From a checkpoint of a small transformer trained on Wikipedia: no biases in attention or MLP.
Each number is 128 + 32 x the weight over its row's rms, rounded and kept within 0 to 255. Layers, rows and columns count from 0. Numbers have three digits each. The size before them is the row's rms in percent of the matrix's.

# layer 7 attention query, 64x96, rms 0.247, rows 0-40, columns 0-95
092:120125167115165168111144175088136103133173091094077128155215122102113119072145105090159117135113129198098103106104186123090207111074129171123125142113178205123172142133154118135130133093119119110121086097157138100102136059132123121107123111194108126108160157116099112086139136184179103105
105:156111192147131168139175115142127168141093129089177136128058149111112078134129144147115144199136152079130073157104146137094105140135122083102119141120099089151119104113131078199125099183083139154137106111101139144143103210135098194198161195093152126159150146135073114110127129103075139139
094:152114101069086152081149049117103162167062132141117145101079090060121103148177147109146095115146151121116118123092107159172092208146104152109170123129090095144119098133120128137079122148101137086160133149108125090108125215158117150163143108117130162143119157082113162141148145099058183173
077:156086150089138178132154110095142121122075122139115112146084156097122104154168170116137126155155190147128185142057120116093073192140153091110136099156121095146098101096140099146103093138104154128110122122080133104113092246155127160192170185107176124127141172130103101155120116096073139126
094:124167121056199113125098162147136100153127156136174177134176120151127147092079141112118125116112109120145162138182132149087129089094119126173131160125159139134086149092091145084201139115111132158180154106172123087142131050138122128137151088154114072188122100131122031076139143106140145181
091:184092156128126174123180114128165050157130090089107115120146134086160152123172161108149147225141150169095070141109130174134111118097160123142112132137103101141141128105147099112130104113112135127111175111117163111211120167123092133067145165144083128116107142147085151087153165027100113164
087:163153131204090134154187108112103104112121060114079143059076135141127144150151178138181148155119126113113074101123179076170096170183128109092115127131091108072157121172134106162103129164140106065090127155120116145093110113111088096131162176108115126076120141125146211147150101129139128084
083:150123160175154133137171144164113104105149116093043127087090081116142148147181123096145182170118167142105079139136109143190108153104131091138102142148091084124142084136152130208074131155134118078174090115126205190119163109121159117131153175077132160112088114174146121085152148139101154106
094:095093112143096185109158108088106116140081170168080139121172089081118112171106077119129140129112156084131084144119122154078095121114108136076118187097123102133145175112067168075217149095093169113142128121131176098092129117113152109164115085114080152124084175174157126139140152106109190162
099:161102144075163108138150146103114154143129121106144108091126144145114119091124156121022159153090144133108129172163157170143092085063218118134142087108115122165101171119119139160103153182110120096094125104085106131149127142208113153127175166163125110046141116101117089146180155110145154176
084:109131099152117133086167147125154148175168112147139140133144176194117156169157133185117141160126130127162072135100145066101140155138155122155083156111135085080116191101109133140180072110134156128169147201123113045121100138137186118132166106144090121203129185118126083120119144136146188173
093:139133122137118170125062112127126158109141146116173101075102155165132164149116158139019092161137084132160096153143170146152113128152107131095077105130109105137120150088140130096118166118086151138156168122118101115175098163120129171122141142147154059103160155124116151223208148066124168176
112:185138161103132168106136149128144202109073150140173097104080164148129107110117150133134121183165161133147098186101115158062072126139130161114123129091159095168095120128165086104121106178127167157117158141106119070102122157150077168213107188116194117134163167128103182125130105108134155130
090:159162084094113138122114108141114150155062122144113123109079119116086147129134140106126127093111150078138175137079089085156105184129152151138173123102086087144089079137119074100137150145131128084175085207119145132048116141177086128177143117139172103134110125049109124135140147111046112182
087:084149079087120139126068207080129124105156176153109116115155126180112189108094120156117112032150153137164193160116155131140141129108120147146143131117156131105127108101106115049147130109135136184183192163150153091077135092159156111117111059154120095153119110103161109109095162113118097157
103:094132093073168118121112189109138133125134171174125140146167143169102149104062164131149088080136168142172203135131118087122126117098141143138143132087139138123109141062113138055138144116123155130185169132155117095033117094158155123184156082136147119180090091112149065079118138156144149150
080:136178152162140120150082110161145166098103149086174094097137161143137117144088132108103170100162109106160148107104111148108037082142172150060116092161160110139130183149094148185128074100126141120086144124138065140149106102154104103086088146113186055109168135124096169157113095084140086111
088:135142088086148116115130143131140133141117144134175163137155101151114184095087109123080109133144107146152137132130146160116130062095129170179103130107154126105092091099122123112185138097132148144213187099122068109124141043129150135084143042146090080177112148148078140124156174100143204161
075:159119111115187117096119082164110119115120087168103115168122106147114107160164128107108127120157196154138113118109132089120098166091051099114198141145101148082136149183164125097177187192111116144090093155052188055160126136154119101141116115138111179136130140154164086086168127166124119147
105:139046109133160084072130135167183139124129190124175130206211100137097128107145121098081127077178133189128149105128071151111142083091110187123130111137145147151111101083136147074120155120126154157122133109174116116136123109170099136103122063124163162212087145141111113138104117142137127121
099:109163161073103171128137103099073157169165162099129071103080164163145155143123151164124086137124139094199154104137108149096137194146081131184088067158138072103088142125131119111140089089162155095104133140124146122086125180149182155165092140118162091095114138079148111153166115133082078090
084:177125104140186143145156086128125160123099091072147112160063178170140124158145103100098087166126108155133116120094086174183129138163146130156086137158073132125132124075157121080087099207060133133120181120152062136148125167120153153103165146164131095181109173114108077166151142110118144161
080:068122141176092113149070106158137168162120132172159092140190083114116131109101109088148196059135124125024124150125153119142095150136131163125126156134139143137193153183113137123144152073086094142124109142125114126151163109124098130096061071099147113137141103131138152160167173164132148054
083:194121128153172118158108133108144137099094128132166081108162129145128127088136236116152125167153115159147104126122095129139078087137116131129069100129122104143092158066164115115184144113150182153113136100089108101177059146178121149110156122073154053147110127189119129183154086111175127112
102:084073140099095138071091111122138178138097088171125168128099068119157117141097114148082150174125142167084131137150121131176136169121053117110166136157155126160109172129099173084178103118064085166150149110106153121148157134145150122131080150177101120131151129158157071097149209132101193114
092:180156131120137095145052118185074145132133121082095099054156072128149101121144207065125124105130102131142063062164072114151094134094123154161084113140148143135129149132166117147140125117123118073118056188166158126153135109088146095096142117105096134108119159145138122132098080118183093133
088:096169139165095117079038129184146141101174128093119122136163092108123175097121155095185152077097110172140112191119136131127168073126169134159130127137079168158103093130116108083074137104137105131180087131154090170120194116166087112100092159180126157141131139130083147099101153126091092160
085:119145174166068159130072125111128098133145146121157098121060118118126160112128111143143106142106116112136185102167151078156155143115117143124167123111128110075115129140180126135124164186165042131093157108109159167138162063119108137178110101107163099108085091102180149144161088171162080032
089:056159120165172167136061115157141113171167128152175152141198090118102123120115129130189218099161197126131099092177115096134110110084122118145129156090148149154174125159090164099146145116153137091146098111131125130157163139082101096148124144134143194128136155101187118138081099187170127135
085:133145161148136060116132131181163110150097110145070154140204111111076097105042188114096163122144105121087122138123133111108136139148101078094101127085140182162142054110110121112078168097167173131136056137156180130079141072092122104106154122170155154089128100099101141103120119132150105132
086:155185131114162064148096157151107075093173111110114152103103145134171109095126155144109107122098079100082105127128174167200121166113144137107094137175118171131164113160150152093086100127092111171158181141165123057196061138146149111103147115087136081134167118144168177141169115122170092104
075:164162156173167157166156117145110128109110182083103121122131141159094190113172167073183167136116130123190130112150080094141106072130161127132099119112110103126125161115157120172104147213152100110075126142189126200097148130140091135138146177117147074107091117104159078127185096123158091094
003:158088155097146149125130157178145089121150155101117078095124096191170169098129189100192136093119095182142110102132108108151095134122084150125145155111130101099120115112165130129138199125165128111128105088118197095126211074142175131132133110077080088176094090177149129094158097121097145080
024:069197107107116135133116125045093186135150119173118157110127149163122142143109090130094141124056119052107106108161144128164102142137118111115090112142151135084111190141074185156102078121124092105136132142160099167117091153146122134161157161090148083066143116112134061164059140109151160158
050:089211125129113155149085117070104184127128134161106144086126134157126146131071114125114146126046108051143099120175124143155113142134125095125113106128142139090093191141055185131106103120127086097139125150158091166106111133124113127179174163088136083061127124092145059156070134126139155150
054:119218131048152170146116105075108144127106114143107145133177098091129136131070113098148155143081124091203179137147107163115093118069121145105114090106172122175110166116065127123161076084131095139118131073115083127127117127151148139146165140129131103075165107119134102135058104068115163151
075:116220126041140185183101124054110173150121121147087146118158115132140141097078141139156166144066108062144134123159080162089112145114127106102112095106148096129092170106063131087158072101132119123151144127132108131132087118163097125173167161112138086070139123139131080135081093122121148129
073:073196137088131162139066096084098207140122137149160147120128127128134126108110114125118156110076103028124159101137116134164085144169125148125146125153144093119088170168094184147120100094127072137162145130143068134093135087156127127156122136146156069095198093136153110183095150135183150130
063:110083126174118151091100080141126136108103141093204131148109140131139109152137098153088095085146123126099173099110117115180111143204095188174152190184121122121145107199106175151125149120107131140112152131117099111096140078107150111116045088176118122190182150130137151145150186166174131112
098:141111114088122167171106101087134142133070120179113157121155128076202095124111094098142176141128103118114109124123097194100092120152109155099129135099142105155147144135126079114172053137064068141106159090119112084190086140116128129174165123100112111104112094171144092175160123064083194114
124:169063105130104162122125114087140101083091040151140155156053114130180127108115115211106095136113127160161097148134114186121112184150093154130093163145134137120159162137158148157137145156111093125165186125114125100125125163091175142142083146126124108178108203095161095113147135072084172125
# layer 7 attention key, 64x96, rms 0.244, rows 0-39, columns 0-95
086:098135077164076074168124111100188166072213109085123102129119097142152170173121116157134121173131139119135139145086138130138121097094158128123134173130050124071119084157077174110145137217164161096148094153108107090117170137085139126133142084157109098109116100099084182120128096140120110141
091:210123166085135178142175153106112101188074107173104178133137148090094125109087171173144115105104111158119157151155135113142127129152113056174160068088216109156139137097103146101119144087082119169107141138135119114134115083132082110150108177131133185110114137116151096097169133119070134171
090:148150176145088117142179095185116150136085110156119148118128172148146135159126148066135155121088151138113107120153119144145150103113096166069136153083141101159122133117129140078093144136069039132067164163109114184089092147169150156100171046109173159136147126090115076156145165151142185091
077:160103209120102158147204113175150127168076081126152134158092146160118161164121133088148173106086186169128127120166092109114136126112096151062116168133131086134124094073118123078131119114099068167114172158120131168087089169122149173122146131104143064133127110083093080135153145171126180119
091:102096081143150131117053104118173138127140199134142135140132090127156071098146113155101100190135144123138133146051127147149138084166163097132142127144105160113150122141133160215119146127138184100147092083166096120143195178167149081126130163104098138129110194180117102081089153137106111191
080:138157154116098167161152103132137141120096084063173130169127159066131159108102123054128132102084150163114137136199118148119108118110119153078052150095167064094146092105149173091152117101142091151098107115120158136104090165127178152073132111173102113159145155062113134136130108123190162074
093:161142166134125114080195144142088118163134097101107089144103119125067169174123149093159115071096143123159121123172123150100130153110065160140118088111132050166100131161141089020157146099109093147089170115098106093120036119095153164137114127122154120168168101112140160142146093153119115126
087:127227102136101163186196151086125150136160132120104100118104113122114159069114086091122122069102149133085100090190082131108143114123100095162087154066190092143124108119120093081182117099099132134161128097087183112169105132129150137109160127127149132139171126059117138118109074163119133167
115:117092162178091148062126161099146073092138092137101179119132101143146145140077080168151121200144131109142164146097070112099145096118111111167133114098134133105069130169104091077146124127145124128135184154119060116110174104119147089191143073177098156133102142132094119102137154135034148144
087:153135174089202109163169121182146166129174121085123059132156122157165138100123134082120118165138098102089162127161140117115118062070185135072127129128082137171149104100117127156146085138102078121111103150127159100165115113107106140104136200154126084078100121096052103108166132145153174169
082:154151114098145134112132054120103128174112110056085167160139092101129121056085121146154063186148084125157184129118149113106110160158106109133046156108102088090158141109121079135161079139119130092153092147119080062143102129140160113144097122177129115152113199124096127120119075149159162142
098:119117130158084137141108108177123140127128122061143130164116094115126140155125182122120100167113095159089162130136149147108124189154119164144101094160084140113131107060229167138086134102068117149090137079190135171149122110130157129157080131127119052133114151163051104101168162130153184157
080:137146075169112116161124147070115083146152078119165131148106118087115137133097132150164135163154143099130144142086125090103142140105093183165175099129114157123086163140065163095211167182155189120162100110101083111151176130138145143172156110159078137094105142121083130095159094113050106178
092:164108200113143166113173106149144117201071113179144111129127144159153071139119136080120148055086169169104106122169128135168129100105129119111125139119160093148176124095114104113107134102065066121073151159124125173115072144179113195121154147084184138134139138109139068096108137159149175118
089:076093083153091091092063110092136141084150140097165106083162076136121129140131104138122115178158126099185140153072163169103114091137128159111156168153061168110137115174141160202131145181156158099165127105147120111113192156168184140161117113118089044118130164129114101135151135102132104140
090:133095087152141107087065117093177153123161154077137097122145088153137128110173106127114124159150172113182158150067148162085123131118175164073158163165058138117127132152139151235154133165160176120163087114128119113103163133198161128140104172116139069107134176144145113107103140128146118169
055:214171218131151074139101172144113097159110123096174188149185087114124142136086159118173094125156108093119103153121143115086093114158111124148109079134173127167114124111127153085111108130106110090086124105160089202126087109077102103093123179094116142174100153165165112098139107088130157123
097:096116093131108158162024109114141160098112163131165149105109102092210111076146082102077133146153118137108130124130141155091126098142196114149090159153095172113132115118149154206139110127185176114172078095161143140156172166127162082120134147133116127103103137155106121121046176118138101143
093:130176057131164129181069079076152173215130151098154179119076169142118124132096117097130099148088158082126090132138178155152115167128115102113172149138128106121105116139095179126139170136073124140142107146056104119136136113146144150117143140131175112068202150103182130076130111155097132154
111:128166069116134129181049111064173180204152183106188172114131147141132101114134086099100146120128155120104081153127143131174143114151140127141132137164129147089117136125153222177127126144101155142164104126079180151115176124179150124120135172121155084094198157132123131094111116159142088118
107:060077149108159128088132171134151070148135171144125102166141167163100086139132184149101135171098122217169192155107148105111128204161097105137103110139076104163107117114181098185137099059128174119139155093136139141090096140181135147112139098095131131093110120161144074127146096154139122126
085:108105126139177182162112082158142142151119080119156135155039091104199129142182143099099162127137147180136155153150110144146120115145098127092035096171108147149096160057095192133082103116101151123151155090131121151126130129146117186138108110159105074169132099141150080098171154156116130164
088:059118120160085098128146121100110147151145188103151161123217126121118135132068103108143079089114106128114107097097150112168149116168128181202136147114173160075174112121139142088184111122082116189160164137117127105094196142116112135118156128130111029155144141124109138174133116133136125071
080:157167171144041130150079123150178106118134146097131134098091141169085176080138115101132140173160119169172140183167127187103118129078115150115032104115117102161050099120149173173097098101144124138122151166110138172100157096117146151068109104117137094164163114140144122119160135079144112111
102:130152116094095130137149076130114138169134109146123130149167144117188172125141094135088136100060166160077078128109134154195157167097155135209106136139178124104187140130133166081206092117089095137155179149120155104140110120139089108147134087142191116155091183138101083134157148131101186109
097:088213124115108102131114096164111113083122106089105095092143125164109149103105175104071140066133146101147072090115085115154100103072094130195041134114179112088135135128152129091157175148154136097126124134090179120084114139088130100142142099105088142170173111101119178155135077111167111096
094:081127098178120129120088080137124081102139087095145132166158107116111107126149157130124215134159093145137133155086119103144102085155111105131206072138110165156174150180076097143088140176151136055160127111161086152113190122180157118121141150134108130063097129128118207141094131118100095109
090:086097096114108178148134185125111088166130152127135095147133176155056149149145118154152121139104125116130140122193125165180168113174107076148159158121124136112116139128130131163115156125086087143133181115122204158070095155150123198118169149115128115215176150132131139121179101165160169054
084:069161146213123048153084141111127121126151157126120167118224078138110140099125097134142135190142119116144157125069162089144128091107155121165149146155138145157160099111126119085140147148145136055179130190087154133148178141078089096154145126187155108146127163109131115148067101150135120116
076:160146114129100096042120151127105119161153129177035078070182133173094077108128122063110140078119107124106073080131157092137110144093147135129099124117155162153148131134148105104127167117164177120113047122118146141122113071188169170120130146133144155105109057121135095145124105144163109146
086:110159153132140115110141135126155142133215122085098080130143076142122090133129103087103090101088143112173178111167119105156097121173109103190097180114138093138166128145118150107075148167115092153151147099114116068149113112107134124129133135056104071206144171187156135122159128134205126190
085:139110134177117164130133165109130111145185133115180127140141158095118129150115164130136146085086150148168173178166089122137125049153129154146100060097106100104115153100087208100147160147090142149079139165132147120085097159178138182141136152141108081128195148082087081114198100149169101130
002:159127184163083083142094135126122174160134130105143132110056152059112097189121112104141115142086145117161168155201128136116160117171124043089121100138077157067126086137103099104103135136105083148160104172140108167111128154129179104165092125168132118104107170150142080183070128123155105117
015:089078116061194109137143126183142131099129088170147087164188159137144138108164153133101138161167127078076083078078108136138118064098095140132152126129118108151131160127120152131165127106117190127149136102052185077111136113145100150095157129080123134162142117159145148095180139114155118044
024:102047130089173134107139127168170094116146095175154099163156139104107108111203088121089137153162127069063098100097122123118139085111093142134123102120100082119145168129122124102170110074120187127159133106075156103116150182161108120062174095087103155182157143176149134153165142105160143090
033:092153168039122122153094172144151147129186175124101153076112116135125108091134119147070113133101131058103149104140159128105149146155105078106080094137140121124115146119134113139175126100098120169192161122112153120145156143127156116156087180146121137092167165193178101164192062137180072138
051:087129157006116122149134147114160121110203151124107143094150114123135124095154097119061112123101093089125164089108143133042140121106107107105067065125126126149109136112124085105189098093115140163165167120102138127161153140145118124130117152149110154102179165179139119171164086117188100170
048:120119098166149169117169114175156109135120133162144111135200189125153183061153166154160138144173139097078085121071111156141095127146196101134115151077089084133139176104142151089116119140142135132144121112142166071092135118151051119087163163091120125177068097091085132108129143092092166138
054:148152118184157144094150083150110133122046101200126117100124093117137121139093080114126143104171068102166126181074147098191098135082109184181203134128156118110187128190123158100111159138128116079087120107133115118143175141141109125085157104103128091174145113081116142138104165111095163111
102:099049156173172150126117130132159099161134154150121131104088080089154160197152122099111118161155146130080129151180138166134135120152133050088086135118104156121112144162104094116118072123082097113144157196177090181130134100136145129162132128059109080126149123204108165185142112130096165115
# layer 7 attention value, 64x96, rms 0.339, rows 0-31, columns 0-95
091:131119121128175147041098110177097161140072114113133147142140149107105152107111098118112118116181176153157115122101155126077125127196091117144075144090085117174128147135122177222153131097059200122118130159084124112121142145118066161156153089135094144165148186070126121111148103143122161117
093:140131108162118081164120134091138180137141131120160045155117218142144153154127137080171121116123071107102106140167065113114134107155082122133153124118164150107114135161196134090153102043136075183141110161118153131184148083168130115111104096129130104136142096135138156147157073126082055111
091:137117125190115083134133073128099125085115082114119123118118169197134164152169115128163144165087119026177148163122064137102121137076078126138097110151177050146122092123109103066120131137134102099139143152156083138126093170068148119140151115151140090145085078093105144101126112158182131123
097:160135114166095148154063100144120115090166142137120102055087180112097143199160074093190111121107109079109116097090113152141147127137104126129072136156135159136144180219138091094157113099139087116144112078138126090164140153112113067074161090152162061118142127124095113109123082117147110143
078:136061130170152118116119083166143141119108116154143131091116125151086131189185098161155158149059105095118130123131129169054123177108102142167092105136087109146139137111143114125107130159199087163128096138161147156119066123084115107071141091134159102141189118186139133050139099084146192137
102:147114108137056090138101159126127055087124124153147100119093176143139173150187100160099144145178116070145125150130117152146113140085079184133121120166128155149103093223154095142111065087119070080151162112160113139134181154141142103114138110125137087099075148159139162104118093104193100136
073:089126101089101114129130109157103125200137081076152142104148131232146110119110149130115190134142099148158106128161172119112110094154124122131074171139141160169176174097161115166147105096120124097085107107183097116155076133046118136078079106159133109147125043130182124144119142147113114105
093:157140085088063137145153144141154095141134119110118133081151173198130188123141128155140139106122052174050081151130123167102116142113125116152174157122122124158098115132075058092131142141160115043106163118144073185117123125112156097140179128149152094084168152140120108104077115100177150115
095:180162147058170084168135137089176110182109122118131093134121186066156115138179122133125120099124131130102141111150091075182162126179163100133183140178120087127107114107159142129136200092089117117183126091082102093143167121142111135164157109132115172130129168077177183145134126130067101155
080:109158107164145109127128120111086157099131145128119111203157109195133138077067168083098066148147140177162104120134169140147166144081158160166118109098110154085126161186055176198157143138100186154125116143121172103069101099114111086109124097129133130105131177138086122171143140176135159134
080:175103137116126128151121071166166085121175099102118099114120150131165126137167165154202106096154140100106133178113122139045103091092068169130141186128136170125128139174178119187140093155144117188077131178142111138168118192130133099133181095167141078114170091082139126129099116147158149147
088:132121135105157115200103169055158108101129132138160127093148101150136144105171128152117157098174146106162105067135168093204127146148093118134205174129197096116124178118137170113110175082121171133171105152161110154119152076101121136120113139138136142061060164145155177176142113120109152158
099:115159111197153121163141142107110115068141094172173098143156147094170133134108122070166109114092151139140138105185137087108157098108104107059128119096122108132144152172144138183126195126131133248140122139189118141148123112167106121172107145167104125183070123140154134104124097158112135196
102:105126121169111158090078134118166099102110170144122175078100067080116150140119076071113088134141108138083164091154170153139102132169182103135122154141104123148143129117124168096139117091102160146107152105144080102123058184107068058054110157125087180093146090153168131129175132090143113121
096:088191132172049110133169135100138167078159128183151214143124143170199121097152137132108134152084162159178125161098166150158130135119155176106096146107172099133168107161171134156100175121106129168173171182171125131135205128112099147156116143126101111133100149099107119133086097117157132154
083:131116156125143241100084134073145098108123126150099194077195086170079167144087146087145111141157134136151107152102118184152131175136133122109113169130091145140144125098156131198121092148155122166091149073106111126147138156146137093102140130162130120103176159150124204127120145131189183123
092:136107151139103099088144145132113182141219136131120122059147148136145125138149168100173163147063139143166136120177097142102088140102125136088128145153156080112156096154158132155212126122109156205119187143101111152131051183098148064133105165110140137093134070115099095109158142128134105089
084:114078172113128196180154126144141087134116154134133162119064093165045122080136135161156192127159126109146163164107137136096131189116086115136152132120099115088121140107125121085093146189111151115092120126131083153090076094108112169076204125135126152113101155149112053164103129093097174142
096:144096116099113115156083068099200104169124103176117087130109138146105159182133099152134088126121117096150179161114126062184150108155118133144094109130134173126135136144159073064190089050082117104175078115116119157119140093143127142036124110112121154161154145096125145168142138139122081161
078:125139149175140134149108116138113160088146149129191130133100151176119118159102154167104151136143120093175140119167112104083140091096082150128187149122125143093131089142115116122092098087125064082099168130125077079118115072145158121073021071153145132109132126157111191121111110143175178058
084:138180140090151155116106119156110144155070119146146120144129110109104132123163165130092147147144187189113134130112158147177108105152201121130139175124086139084120103130173156176129081153123142087120185111153069109075118179086115077208163179136072108142066128077118095141132171157135170131
080:127131098148162173117121124124151098132109105145135204102188126147100122152145197046135123122136146179151126134173141129124114156199189110148130124138113104135124157136037108146172145145194093193154165160099150101151082131130129112092126092099139157135190069085114080100147114105104152147
092:124091110100056145097164121149099114133138155115096164093122140128164085107111192148130177119176114143118127145088221235134130157137122157123110076130066090140074146129133141143130135117088103092067104122176131120123121163153075193142141121157142146172136127082081110122116164168158143133
084:107092141143136112124130134119138109105078139197129114162090087158108093134158080101107117127099072127140130128149122206082103122102124123140117107121043084179137083108102134122164080101142109133124116182195170104132085193153208179077113130057140110138101111112148179142113130127174138136
073:143137143131095133159118124209141172103169116143130105086131065152083169099163147093179147110126098157119150168090174123106098143138096147093139126127196114148091118171189066197080042171150135103109113132109137090123179147131132116149146179095136123122108124121102116093174119141140199092
079:119086113091111132127092158154177100176052177119064153105095115081135141182121159132191148114161140111123071181094132174147113186091117164133054157097131113168125198158058091131111070171149152113129089144108128124116129153089112158109142130087167102118137136102094104125150121105156115153
080:117120092124120155098138091116131103111136119085118117178154105118105120186173045229120099112138123117111172191035170135147098156090128088109098145146191094145095167092097125136106099138181144138110105128162134140083123125184101113091117136119071099137143130102118125174141097092137068116
090:122165113157132095131113140117154118144123126129189036107128110124139180109116145097162098141092131110157118118196071085164121091121104127040140107126135111071134119209125115166164189074095109160152129142121120124151179089176112105141154110138123168115068140145192138170081089140118156111
091:094185133159126132146129148120133121171112124125138090148097109146144140123095131140108148084198156172094157097124094103174197168079155176111115150088118125046113141162115107124121137137175127143133071126076130121165167109114079144206130097080131033189104122137154125118130127078078153121
108:107122115187154088192149088091126129141124110160159129103148116132135139132140078114081132122090146131167107089163118069169101122117111071137071133168172150082127099156156106103145130104167132131143091097176072135110180052177121076093112094113100172076104127165188172186145102099111113145
099:074083125147179087149148134132102148097109147181115136146150177132200123166127151113076149134102146099145079133158170177064120096061108180102047146163081144179141117141066107125172126098097106130155136175162134158085109141111160075137138125138143087134110129098102119144086105161108181151
080:115127099141141170153131157090086119171106095109144114120167131093116145141164105090128135096042082177095079124203067134085151110110176147127113130109180124159099137139134152063100083078148139158133142086123099105079091133071141133108137113089124156115212145169148124111137112119117116212
# layer 7 attention output (transposed), 64x96, rms 0.354, rows 0-31, columns 0-95
092:171114097122107056164114130171110148116155116163127114099161063102120110112142140101197170156141090124101077119160117185192157096122157130104156094169092127145142132148184140135060144170134123089118100066153147150194132113098126110165074108116114102098098123195073142118114159112148088081
094:135102132103099145184144109103124069148148128125202105140120154139164116158187136225071099128145192097175134137096132140153190125107120100180135130127136105102117115098121093101115135120150138120079190135075171085084111187119158123138141174133120104181110171123171133107138155144124134211
093:128133115144106132123150115067137183173177211158154151139101108071138114177030063123098146117132168149123115163162164137085178121142069093136116113079153171126103113089107145132186128140171060152178108101133109132114164136080156157129135141097186137119131104100141135102113131140078120141
099:170163128084139059098134103075089120108146174151134144162105141072065114142052116159128083109105176135116131150194169121107169155136106128114142171114130101132122117108135088084109154192128124129089141157104181111107101131166150198135136089145081158112181083160173151174096137170113134171
082:122073068154082159085196095076149146119123166150124137130139108131157104137054091125165170026157123110114124143170088128121159133158101101113150140138155169111122128149095155147126110187156134143124173090151095132109160152151148171163110097097062179147107106157098124161123182192111101144
100:141106206101084165129115127072150128130149138170104129143166109066116075141117054120160078137121159148165176142143129126090173143134157089116128153058112117115184090093093097080172161155091095133129140181144135174063119110106122141145111127149153166128145120116200088178103150159097127170
080:118171099140114154124124106154151159142184106098124126082085134083123122163082189143155128112107171108101141150134093156106137139169124080108196140102132128202096083125070113100196143176149167171129095100113133145097109178110096101185173151159093176106134134146068150057078102141111119139
094:133121106152168134138093136150147084185155139178103180166129102096083104115105111169192107067132136074106125110143166130113105143133192121097147150081122113068136131109111182089180131115098111174183124184155106093091156081111061100106133117091103169169134092083137087083104154134107136089
094:127185140120139076148095168170065113121202137155136107151154168183157177100125167155110132168141131115170167091088123102166125123138147121148077055110105105106123115136130157129101084083164121105045166141157149086114132119102156130058102111134154075106117174156140114162106094079140074141
075:103128146128133113121129102132147127150062089173122185100135137082171120154169130101175138206128147095095092082106121131153163121147161140129138158171140146158155113148191129149104087108119130102167100106175140106181117154149166189174174143089128117071128117163175142082209141090096169067
083:119090109106107146138102125145123121096117192162162175167119104109092149119133104153102152122138141109117086115126112180157159138128107137083197193146141102172139112167135097000163144109102103158132182131089130145084064063114146138140087170113133113174163150156145151143108123153112112104
095:133178160060112131187216164145113148131141100109074160151132166096155129089144126125081100169132129114126150144108119093124110148088182152097083070166125120111100088148098121105165111088066099178150122143133156135095110118225126086098142146149158133145095171081145106129141102081096089099
100:088146150075126166108111089172094184169106100113168106129105112141165081145128126116062120177148109078122157102114118181165147191189099129204114119166142144149114108096156114076117079120093090117082196132131074079113126096164177093139108128121148093109133110102096104167129144120126188141
098:137139118148175068145186099181063167170117100091080156101078137176096136123131126088102137075112116132100127116136106092144122104091136150086161139164170181124153163154158153141132156212143153099100092124146117130133115133175126151151139144184173109102186055082094100160116114184115106144
092:110085172071112132094134093101127128187152144125111092129093108153164157115119130064151072187173120089102089091212166138131138184159119125160136084105139105163122105097148093123151076098112064120176076091111096182096084135104154107091130156149122110092093162092141134112181157100135117138
084:153101107080123138079131123162176108098105119118135107154080122113108075070139135072112088075098088149116120109155125115108155079111114133072193122175091087192138133172194119171124115156163141126161077177162130151094133112132048157125111134122119178136140151193129086158152084124078125126
095:129114129113137110135177024139106166142107158107199162191101097119138131154163090172142111153182146138152118092120149156108140152162109180126126133154161167182158105140095132095157106174132103177092110123155103117158178155066116166065147155164145114179154146087063139137162087158131112112
084:177169119136165145080179098156169152123189113117054160131140136115174174106112090153099194127097140125126126116119094119080067104124163123093094163117171119082158144152069126107098119095137085121167115134223160164133114084165104068117127129146068132110152126134135130170100146101173107130
101:154153136110102081142177195134089141156189180131142140142123177147110156153113155148137127111148141169181189103124087160117073145129168128097144161062133057106098154100082161084105130134167105074119127131086137134104122171147159156160136180090120133145135174143205133121070124137120125193
078:161078156059109139114124139140199124123135124110152149113135160132106085158145080113104140161098140143124131140127134185060180126066141094133134091095194197111109169092094109127180199112116162203115124154145165108096135131092199121128151140135124195134122131140134120097173159144076116152
081:088140170166102132162102137216071126112077092127123182097175086153148154110106151058174143158118102136109080152154147118135079153122130111123091127100113162244160118106118141154114151086166151123144097110134126143119112087114104106098136126093200158138167069174118131157111125102156134117
089:124113126105178102091177099148082102145135108163154115121132097118168123148141141125068167046140101097078112107130160124137143166146152150090108085212152140180119091104146171127081130112125185107113112131101105117161118136079132112114197110067099106173122133207102153150123161195080122110
094:118156114170105102088040094069132150141143099113119149173200090066138104087123097088164117083080145110105085083161075123132146088150112137138136175096209156188151110157139114136102123144134104141139098083090101165129114125073103125093106151149094141101126158123138160072109130150142071123
082:114121120167095146132173069078136159198084129149169106124168080131108116133177108101098151027118153128133148148146093098139131161126089108107162072106143148077165168154124126118132152183196124141136147089136107133091176153089117143217122154121104153117185157094128075165125108134117139119
077:132037142174132158070088102144132121130108148092145171145049130096148094100103116148146107125109126106149070100147102128126144121110106130094146176140111154179118099128133113129165206099114126128127160086172074112166106065155085091170105143126063129138118080123130208132127162105143058127
083:112092110162083127115151135060060074058180123157108157143143136114117098094132075153128134099094089111112126153177152107119090123125160136039134177124098114143155112161140137092145129145140112104120119079128162167141130147104010112128144103096070117121140122154167165152086139130145146066
086:170130115091135104109173178064086110160118180056087119126140131076098144105096111145121143121099147151153121163163098161110093080101120084138109213109083140118163138172139143143174169133133124133149137074133111128142066086133104159077158120078108131121126131134075099142066141123153214162
091:104135189108144119177078115189135169161183117149110130131092113111152125164163106141024084186127115131176214074066117147113145141140140104169118100135112138147143134115121103092136140125090088138105192142149138054125132157126197137163113152119132137099148179115115110160146149109150103170
095:073121141118156180137126140108079139062145086157103146115135177106165127090077128138108070188051130055108093151103170134143084134171121110167116130110092098116157146112179137101156058129123155111153128091068173128149123093119153123129150118159088136105118139135133107178179211142146154150
120:174174189099133151161233165129121106135143110117128126118085139133129157166104156131093111159128116182112145141103117102118144153153165118142125106129111078101113130073084095118129126110084134135153184201129098055102055142164161137145176163157174152165121146074106086152095090128081133164
102:102125115108071135113137094058173193133123104206160140171132066157140080155126091113154140162146166086144120096211093125136154215142114142122148077107183131108123112117103157128156135142137112137122126120167097112129129193096112137163188133118152142139158121153069078109104165146106157085
078:149199067125129116111193119154122130157120155128139096145135207138127111114175179157078126076161162071164147119109126138094133088179137059089133129127102098094134156082148087140147185163086163104167177159116135131087100122174095130128172104156120113116109094066066105140121142129134146080